python train.py --head_dim=32 --tie_embeddings=true --parallel_block=false --init="normal" --beta1=0.95 --weight_decay=0.048 --decay_shape="sqrt" --seq_len=512 --doc_mask=false --train_tokens=93960000 --steps=6495
Each number is 500 + 50 x the weight over its row's rms, rounded and kept within 0 to 999. Layers, rows and columns count from 0. Numbers have three digits each. The size before them is the row's rms in percent of the matrix's.

# layer 7 attention key, 96x96, rms 0.165, rows 89-95, columns 0-95
089:485545546558402479406591585595513534432521583540500503434483568558416498471487533547552419550484576483528509580534525589446525494551505529481584520447533459537519625424520480553540420510471565486495468534483523520476445501434440509539491409544448497490578535455558485528521552568458466516
092:524458459571435534489510459476483461457549526497417455460498512423477530439622559610501508513482413465572464599535452452533518606469592437447455501559554544479534474439559433517473515556459478467453427499497387457488498488545444554519438512456439463528480495441501490522430423518616474500
088:489451443432449468462542482548542532424600573586452519531489568501546489470489424495555468472548546427535523498525433488400553528604447506557547458460446466576604451486536534428435450490513459449477457557504452577494406438426521384574562526545469479524562484451501462524543511493511511525
088:478423574591533516518540461516443494524429569452491471421608603484450556506422480446458514517550573537481453509511487500625474472555430432539471529474521501484462506486486544498545500544496522507452458519448461435508469628596561518498564533496490524531513384585444560466446497471541500388
096:436562401436470453462528449501479483507537467594504527406488565474540445506494565478528442542401470533461570498532447555492498460470510549499503513443539585400463425554512537566503572524478416485536438502499468568490530439471518569436419451568519435538465480439414497477502449544382424440
096:491531431592396544488459533432484490482516539469494556524530496457500554488537589478517483494550575544520515393521568607482506514425515440513486425522534518524487488507399587483534495492569496432527433527551508457563608577502442447438496549463467594467535441571444424460487509508379559520
096:500436538566431403485531466459516579510467517495491540574550454484483455494435491424543508453535458547443475603545506532595493421489515505620454465565538549490502506441495498505599487492467530531460537462547443545560497537454529593489516381461460388463510499407555469461422430502540437563
# layer 7 attention query, 96x96, rms 0.161, rows 90-95, columns 0-95
095:488508473565502490432507462464586532485501498505579461535564615530557463472483554553527484534546533458590482580479472586550506494532551408577482483567567489375444477476509448512480529587515548470494469514494432554462399532432516511433557488505544404498551514466520469477495457544656443534
089:542434467468485605497535506461554509439510534633407461521485570469608524463575475492469517499529548383522464516448463504448506490510457455446524521400417538562516457483576543472497495444507516445523449482514493533367445505495567505527513499576414517572562455458400461521528438562536529472
089:495440490635514470488489485496514418576452510524524560468589481492387426482480477484498525508520509492501401575511537411492406524558503523504450633464511504554433515453417469447521481557536546556521426523475489476439482566542548466586506525424429505522400477520535474500409579464490428501
098:509489532493494485446534549468483550515510485588471538482485584446604547464568556494499411648470492560446537567545477627517560429457559529496476436475500575463433489481557495570531577618489521460518512485527430526529604474468504569474429530501481471526504491459412519493507563514422514423
095:393518535598354577558556508437460510434457457519495550405505592502462472505522554536484439479570479562501544496557617532424442497418441439533485493551553514470555505474477508489575517491630541482551493537502517481519533558588479479499507504451576436474481483518464440441482487439496560474
097:490495561551467456453524469433465525487489500490477489533543480515460569490534524419497480487459428586483376557539467491598557497473529515503448467421537616514524470437438472432572419566508670505540460431526530566561504569493449496443482428461473425494511468543510463462445522558514397497
# layer 7 attention value, 96x96, rms 0.293, rows 64-91, columns 0-95
059:481437430464490472534443545444554446518569534547407438547460491482558562514511533461476522492519506550395611510509526492505467442545566513531471475536438566512451550604433543530522461475464384461399461493460524437473563606441524533496541580526389566477451461461468430445526502490527445511
065:524473515502484493510510505539517491384503401421465522500489480472488571420605501475556584554575507493538459458469418505476463385493513517392467469532544434521551420516475538485536449600484479517540625484493427479471396520513448523426503459578581546457453492469464484597482471451450536471
065:455533497511493488542424530495508572536487491455438543488495470496482585461449614558453470481580418429402522559498613484496452428458529544536533541523508466528458531541519523466488542500526547479509544559580591565490598451481494515540569438523362517547424476593511433452543575449471449529
058:585501470480551608569543565530539573556429564462433501494562533499486552497510454552458441530500480513474502442566494529468481530510452531500565486404591525508520531487532504489562390512484484445447524484473604393508570412578426512482496552622557506503453382479474475541448464510561522478
060:465511468490517469495503515504654581497471488498484496410550474514492512429456316514472391525605565449463460423457507408455501457451565497521460483599572472568403522507560529480486428477472554473464467471474493474509494512568501517524560491492424473440555453518503495510501555467514580547
068:370547415494520522558440430561548447476445568510490537489483476448489494467507455572486566513473559560549494474621597402524496535481504534479534471501494412432474470487531496519538597464449405563451540501529499484454542544553437427497580425434496508520478549508575563518479491608426466486
063:457543494523461467535443462453483476440408554396487537511513558461499527559451460596535646529474492445445494455504449568424549518438447445604461494547471496533500594586478481457504434557475463493499514487524584580492538494468501591465533524484409529478457523477479501590492622433522457496
056:618586613537590568562497511510476471439511557464502471498502526451500466464503496518422428581500550526474534431498415535492494443532534446527464574499461506467576523416501493452511477590414559527498439438509522506546448494478397568429520546467560466407440456498461535462522480389475426521
056:509506549514510493509423482478497489532490448581548520603432536474419592497551520399513549487508433495493489390514435366426455584519471479445456577570610470463536502499567541452567503440448557482439453411526515511500446479477466457470418491456461570508405488583474506514491511502515438491
058:485450458435508483472560507433419600532505586500407531487496374456504584578512476504473472542421497510482536438516506530396543516464410541459482468481619405446499451449535458469515538594418492510487471455421596518521409494533554524471545462479527527415491502534548518492436498525500444546
060:557538476539504539439529565498462448558470479571602493547461397520429501563455491501480455523494515426445580594547505523559553507463532483473481483559539515524593406540453466527495512431516518466503490460444499457454462453455565517586424427413514386554407570429454578522501443507502557454
054:536550541539513452586463453531561503476486499427476607474423515523584632493483479536478442567434432444569436450528531551458521565493405532495434405546539461510492609543511579468481493408535441437539463498438516467505530568473573552483453516443449456442478492544493431538498461557519475458
060:519522469495448555515582459465479476517496499441531534538628559548370458508474527512432535522490490490557425564488431356476506542492505542553456513465445536550457399409465522539434477486590458483478499446546541463463392474548495485510485495409473459535514533469596590498589573517489501522
056:473438477509533524484484501489431484497499461514476520529337461494420429429398496553530407407479526474474486478585471545498487513498515523557510533488564416575584465529513497401474506485507520525558516521564484453598442458510529494517578602513449444514520517435544552596526567393507428539
064:526513519504454546493562495599476448517520514480457550494395542567575445518503533515491463493456586504554518491524491518467512465533519478520591434526552417513488407447582509569493458512483521507397477502532526516419402577453506389533458397495543583477487570558459645497472491445576496550
059:528541543468440580448498493595477434479458471552553464522541477462481612523539482594499425475483429536554544508468454439478573610507487494535459530435472464518493442479438562437529447464568524562557590437453504488480450443495514460450479486449430480520520507548366544433473481427490626473
064:496547517536463452407484494428547484558505545534522486495463455439617410451505515523423522536515561519510457517516493506485581458470466564527474518379486556395503664545515498520500502496515502556534508475513490413426509498556505519500426344512484481612513464523417590474515464546511513505
060:483397525496555444428627520571458484502549518554559526464451529509470492484462520499641621538548426605483568502510493496590505454524471481453526475487589505381499560482546532587502564480559509484467504568425483534524520529491434496505456508463498455526492519471463458450434401548555443475
059:499511417494544423513411435468462483526514585518566501497521489493537508413503509585541495415572609518558405460442374463420423505513491552457481584524462496521493455464501554487559510491448453534493543491520458495417548584472519564531464457535459527514413522427467495469418493452550556613
058:449431514466582492505499421450489448590580468536444477514601482474575514499521494447530577538554624462468476479465485557575586558403467553505422531509446441456517457562466539435377578489527475530545432559471510418443499477516528482492568409535500503516480509511464486480448535395512531507
064:514484471462438527565598613484460573598495603377491510596519492519582515509480536492540561575464527542443552502488483582479367492429488479475511490451472524391519540437436510476439542436455465504490485530497515500508473521518495468465516537467499511484559362493502570553538540599474471496
062:612521607461470418471589540481404486508569543505491540562383539480512478499492426543509577511505488502525568516442463565515542454506507545500500530530554453511556514419448485522542530485561524485417573462551549448485545454492461436402496574519539589489549558516487376508475442449445497411
053:487561513514517539417410511429499486531511329456527515484513439479433495547566532504521489512425559478584590508542399513476528532514471483427438605451512591485454552463487440486579544545492474454616544500422564477491510535462553606473516539490571534528499529521482506476483589499499451450
055:426543569531541470465434540481479529490472547427519515548549521459498614417549484526516497489375452436514481453479463448489397435382527585437511552531465547412539550513481466505468520462563505570546531352508505542430418500486481499512484560488481479512405512529527474533588555519553535537
059:428515416374525471485497559512458579569518528475490470501463452519405484552563508472548420537508515507513564517506417494427520549458507532510438522488427490506487436477528543490545485618436498492491453566535542493577540502522479598499404496516513535575553433558583578416594453429575529456
060:512490535530537452586516492427458607570440538541459440517613456572479523440570542503477590364456437438528541411469506507499542542476505461552552459404520516560538508552517506462461495481517491518460597571492462499503406574473494539566510482493462512449576516572498396478516495561493476422
062:563552429479561434454489514496519435500475472537448546455571505520551464495419526514507522558417490519482443508587531455507541519485490521488426474496459544563443604597523441486514529450502619395494520437587469502534499549466488452599498455442513470492493573567497452342442491478417450530
053:475522507478594557525517544519571489504414463537507536604493463468419491507534641475517567455504401530479526484452506455436442524485508496471602437410536477535454526451417555502496557520514381403503465485542490564442540427560506440487491500559425529486524563482447535448497439430442548444
# layer 7 attention output (transposed), 96x96, rms 0.255, rows 64-90, columns 0-95
063:565544438523484599468571470536531478565454596430529460506565468477511454525534556567550486417474486427572504567489469418494515501495473461450539500530589535586499401534550462566506544500437472567552463534491533486518514422561527524567475429495551516414560582510593563515422504476588526567
069:489533466492552446459523525418469416550464466560402471533454497445523518579544414608462446429498428519513455555412432529497494573527472487473485536536422512427434553504511495441514518468467537506440490517526608549562514497544524431561525546411526474584550517493545465497541580620491579559
069:400509587470440577500472559560498576498504526447645506537516548479508477515456559507465581549473505540569407552471439507502502499441548427543451521567522479479483487431532566525535423417505476508463477465453512474568406490512480494456492572408533501476476463470485589539401405580430541505
062:457526523496485456605468435510443431518508440511521482465482474547573556481431496434443526420544445458495459590529605499540419545564537434548434408534507476481452438526449518498517490529568501489499536428534535489588479573412498389461418491530476504545521589443537628449517492486526438496
065:491519532499513483427488459465485439530548589432426513529517526564584488378492573528529497521450534630545580494517450505519434505584507492580439464433462451426519472428478492486548508447594441510466428500499529520500539528456428478468402531570560520508461523601483550497553494610535492422
070:476525538525448553451515536418494461503527532581427527439551544513455526608473560455477500495458471543470513497511375533396459387470436454482438570474577595440462462424437497552441422563523551443464542508532443455485472497544470558471407471540472505529501520458483505570437603477467496554
071:532530514456508611522491500484477599480516481469586493602447396508440594473488535575451418518511476489603507568446523459440526505561566501468486529472433450522413511566507460494409572525556537458429510520548542570524484520525565468474462449568604460493463410491439529457469439508487537575
063:478425513490570505467511491549575460541525470588587474527404477598471534513526548539416605416543464475541466458457584538582482501548481540466552554504387475516497470506491428507446509475454494440426539537544478425535502504447460457582479527533589514560501441518534489558500526520519622394
060:564532564484513608453500460516427464498534518525508412515575575521572551534541476576429506475553469391529477548448421616519413562454479500588566491525520500501512465473539507571427575519474434567422527575463458523444545493429589474534497480524496482482606500495518444455455498546466566478
054:474540564568493490506513450465542512474450458420635545545448534494465520582499452424401557454451517491426521548562448515567443499527469496455548574495396520493485463567421488553569462475545526504495533520560438479462552500522480522543454484547491414551560411415492509391512466515370494505
063:501482492463475570486537471502449558414430478509404458486540492520531501443434431438555577545540499530435464509508495540451557485444495578439499510493436469594522560430515481602548510510497481507598532451439559460526621426536492468485592582486480627535580463469411534480531516558487452531
065:473414535481482497446431453414508549577443472487571491440514468473558367542508521588545545495515508419472492556448555499444468462497594525542537577458481568434556440469478486442481524474443485573524523373522482436482505515549543466394504501535410441484554452470436500421444440486561523493
069:479584438464488519467456499507519525367468514620384413484482505524574495457497506552426508501540485570484546444516527601438519497543498496554561452624600455479541597497499538447493527484558567489556570545515568517506534570482534521512547472566575544454486440521467423473445464483495525449
061:512421520445428501517575529520480545482467480433536488607526484418502591587500520499437602519530569462534482443455501432440529515472543538409498500489554562450510563408530422480525598565543481496497532561496408482452572525512417417554498496485472550499537449573483464395545449542464466560
063:530507519614435535523384503497540462550454530516532487493597458522493510565539422536567541455552515590467497471474485542461409485436514523501493591608451531589490617470420465431475485552541419528515523537535540492491515452570512497473482558491529417575524428526443390527571489526478544484
061:549477505493591432564428432478555500460468459545393566567412572508530448487408470468441611485589530528556471530537445519442514512461486475467433489545537489479566471416535461546446462514476381494491426502559474510456508564567557530501451534584456493516419501528476494529554470506421405510
060:567481433465600500537433522485475473560477410467520609461509583487362512608503427475529508502512458562448512466510500471535535462394415530503371440503525514446487494536462475499408580529471563525522465400497514545486511511478400536536507553533534476398506507490501484529416460493550477492
066:468616560504536525601461540543497520500547483519485423489561536425553497587437393421423469559478532413458543541584526426526510443521359457494566512473468504587445519491533517469569502541479403491491501483517539466537466483504530524529517538503533531501520561549550511496503575433607588544
064:532473574475468647417491557507573527534573451438453493550450441454448438545528410473496483496452472485561550473584425545525531445561444544506470430552536455449473513493425475442448454492471631482464436510548557521454529519456520506446524490545502516575545543568554431524576403521491493469
065:567552492539494464508497525499582537412469423399532427447359458486469538500493431558520488465465475578505493469521477484519513504585453456463491447363521464510440605545469506498485512502450494512422567552530466472510623560530413564479471545439473536455507558579528526503514573488593503542
068:455593505568503474493484417493463466458484483452574556449558428564447592491447491421416455464535451460398499497562463481591465447479519522490587545546586512460541526577524475608590543537562532479524495442498549540583494502535514535499471444453456460529453501561624475526435460465509534453
070:480442497421576433576508494512561534483498471571589503527560481499627533619456448488502448436491457492503448484493469391570490528593493446519490509545434533507499562499593496465450523554517543497527551484487554539539518505510528613636496475552499465524569456502498600548576481459471564554
057:509529501426566482583533494493595518468483580515490552503427521577523493459466526449533567537536493394429519482379488491505526525544414528437538502561452476478519443577506550540435441442451466535521509463515437517490469358478454483565582454457464495454483504425520478444570442531622499577
061:483534456502534508429384421543459528486586452494474515515463472491448480582432482581471483508525443466474584506467408543509498497555629503439445432578527547458559388414485532504477578397469512408424557565496510526486500489496442564481531529496501505462496413494474530521449512565498597456
064:496401569599505451441512483573537457508506513493472498497498527456436473458495427465490532506508476422474481525589473483531510491508485544390524490525539462461505525516422456481503408422528508541484416494447419484504499516459600451492562434564506479474424518424461408433361416599578453549
064:470534460439495541482507465507527516469451536464486488420480548424468479498609496470428494548506536540559465598539484558520501446575527496453447539560474510468493445431439592418606530449486510473508425472563510499502623489459630493523487527496470466442435466508579469557408448380442547497
064:543458490501471516504556547454428527545531574535527456448549491485415462503436498486474490476559592522537517404508617528445583469484565496590517511483514437502511454502495606565519377457554430520518433468444526443473544485559452512473501545519501563419510476377427529595514483538512586437